config.yaml
init_std_up: 0.0312
init_std_down: 0.0
beta2: 0.99
decay_shape: "linear"
seq_len: 512
dataset: "wikipedia_en"
Each number is 128 + 24 x the weight over its row's rms, rounded and kept within 0 to 255. Layers, rows and columns count from 0. Numbers have three digits each. The size before them is the row's rms in percent of the matrix's.

# layer 6 MLP up, 896x224, rms 0.108, rows 187-211, columns 112-223
098:102142138120132111131158132106129152162102168111097106106179138113153128124093112160098138146113153160135125181093119118123125091152134107162126109132132149164131153157156157130118103135139122102085114154110123103116147161140129100138131130137185153141138180041123125148169083150109082152134114127099130151117107136126155134141134137111
109:139147121098125172140104148119125163160152081134187122126134114129096153123130120153141134138102160150142148150110093091090126119127116156149162117109137094125144166087132131133166154131105138152154127139135144165118125149105150133137127184124112161077134132117123168113111132126167129108157132115134164119159121158147121169151134097105
102:109130156112150115130104117144116126099145182152141112108104140121115127106124133108106119149118116125156114191102162133094131173126123127154115145179140133104110130149107082154150114142116114079113112188116137144098120102096098161184115102105128123136134132127113126133089129098162111120121101145134102164126144115148119127063099137124
094:141138143157106093118142117130153126123101063160173091173128133148131156082143149166134074136124109152114146138132108115103109147119174099150161162106139159142109139136166100127076106088166116153143142140125120117179158121103134130138134108117115139139131180109079090140139155120117164117158157112118156094194113084129145139118148115108
103:128098117118109138111121119122097162166139084169120156128130150140112145122094120136074150161119141137151150136142132159126092124135131146137182106131108115088123096135100094132155096118146136115140126112107140126102118160128150150121126117087150100148157150148132132145170086114165079131121083099117082122140120144156102091114185153098
100:132179146157151113144157141111148080165086111125132177124144126156079143166105151097130129099123154118104132121086098113166119153130148119095154121160143121129168101152124145163103143155161131140117138130101119103085131094153120135099155114145151157100121145139123131158144133086142140101106101166117148110143103143160127126149151139143
097:099142148144132136103181184118103088134108099185138156134111138030142139135102132153124150132131130135172124165133119153123121133111169147121151172157090122109121100161136104086163130138155109081114121168115116169157163121112115131129144149126147178143103127106131189145119122127110118162123112145137141139143114128121122118119129103124
103:122105150119106149142121151199087130094106101085110113117182106154134141140144145144118130127098117084122080155125113081187133128145079127140148129139139136111153129111106118084147141100144085133188130129123087160115086154106090098150113094123113139108152140122134146116065100128129112124105088134095099114074082120129127115113133130146
097:115104149094133108103112110130141163145162160086115140148125096147141105097150116123136155136127133085110099112117148138152145132094081140138135117160140158153093121121129111113110129126176140089110111146117148152143109117184069116152145154139146149133110132132110118162131102163126096128203162130085153145162114130137136124129123156157
092:115143116110140084167109148141104157148126103111156082147133120098139113146145160096121101115106108112130162094120163135152129138132148101115107105157166139157162154098127135127130137127096123135120117104119135126148143125139151107165139139168122143152141148139147157139125113117155146149126178110128104105148099137163099113101127134128
109:142134104126091121096141144073080127142164137127128122120154176135129161124143170122124151146139129118099085137113093160131146100106200142108133146106130136169115116131098138143161110104141151095112163116148100073129105112120098123133162138129132122140091125133159121129102114152099109139107123151097166141123141147121157124107104132129
107:134164133111090128097116131131147117119131139120134089112067076131111138133099133150109159124153131094147132116100162113145089149175143145085170119159122140128091129101143150116120072137171149137144133165120202194137109129133125120113119126149152107094099157123103123075124144142168104133114101126122123173121116097115090125172102112139
104:128145132123093141141077121135128153188116109119145109136183103097090121130116128141120106169124095149170169170095110169171120120147146101077114109119128127128116111097121169131073150144140119163125132152148164082105083132135117152109139163133129087151151138160100124131147136143129143145112173102153114119136152104170119133141101159119
101:143130115153098138135107114151142139136091085158133161120081159141113118135109122106135120128114144111116100149082150159093101115139133125134169111103146124124120104161128119160118069113136117162154135113139152185090102127124113134130080096104132161140149135104121153073124123150136119150113112112079094128126089108119164128146094121134
102:115133125117122122108119074092127095133135147082138128122145108073103139136140068120101141105108143096078095114091102125108164104113169129107135124136187104078125124107137164133139133096130128131156159112132138139132133163159139158116099136131134169108115146072123118083105092141103120147150080120101150153121160087167124108118153172067
094:095146098088109126135075090160109114106111127150111138155143136103165124100137110157126119158094155127163145093150109151158149093167155121139137127103136150091121081118149136175149124141129114148123152149098119145138097127105149129089150118142122144134162099117127173148123143104081160127140161132105141133124122121120116167118171126159
095:109164141112158161131107116148118100146164098134176128135065152140103101117151147151160059084156116130105097142145156081094131126136110103136110131127109118108134120095084098151154137151149176116123104169152123159083117144122101090122096128152147096115145132092125170127128104150164131134109138141141109164158189138125087112131118109079
109:133093101112125159155145163101159125113094143110169101162155120082088132086107135131100103162152134111107130091135121121156123137118132153145111129114146183160135094139096135160127101088105141169146123118152136145133107158118156119155135111122105138150140173217124098112137127152177140117124101137141119184126159131123127142162101142117
108:134141142094132157151115128198097129097119140106160126132147113134103093145124131113098137117123125099126143126124169114108125100122106146112115136144109103100118176150120111117085123134140153131144123118126149120132129105131160131091153128140109108104135129137103170118146148163149106141132172108117151135152070069093131142138108131131
097:094154080120109111111103142093133112090127144114151118108096097121160102121115183087177189133096123138141161117094122087137117154122141098127144141114125110112128131125119149113126112088097122128124086168109139134111116149126110137123134166114144114123078141162118172127136101107159145150131148104148133131150129110113134146162146181139
112:151154122132150168136105139147130085129114088142132161106114122157128112135126109104137183100138105100163115133141185139124121142150121148097070116107132074132134135175145114106107123120120186170121157135103121180117111128114152131144129081128133153141150080153107157158161114107142126111122097082087117108145126155138108130118145111129
095:097129123112112139081108153128135112078157142106131105121142098173149142133111103114156119123103165132141122141161175150157158116152140122142171105111136151126122119110094139179145109135170085154131139143138119134138133121154139122129121134105141144104128144132118110103100162183138118105148146131132119140127132116121096120105130090113
102:122154123142135140115108119112142118099165184108176120113170108108126160120137145117130128105140132127151110132124152153159110085142120128125125112108096146133116122133106183110126129139167158207194130123167122103153137101093104097151106087157148132155128079098115160120117160092131094089129116140128115083130183143125102129153129137126
087:097145068090145159122096149104114143126152150130145117098143121114150138127113182096141101096097127117141155148108126114130157130133143134140145136116100130103122119112117157150178148127124119116112139146124145118098140125166160105123137114151078113134168099109134152085115118135133114132184109095174141100109129140144117140176154081125
101:162171127116151126136107150157135098139154108150157147137125107157135152109186145122093163129138138140094153151148157122112114094131125109183132109144185079138125169075129114132125127141111152123118132149125188094146137126140123088136109113140134134131115175117184117091123140113110148171096100149143106129133147134114139168118119114117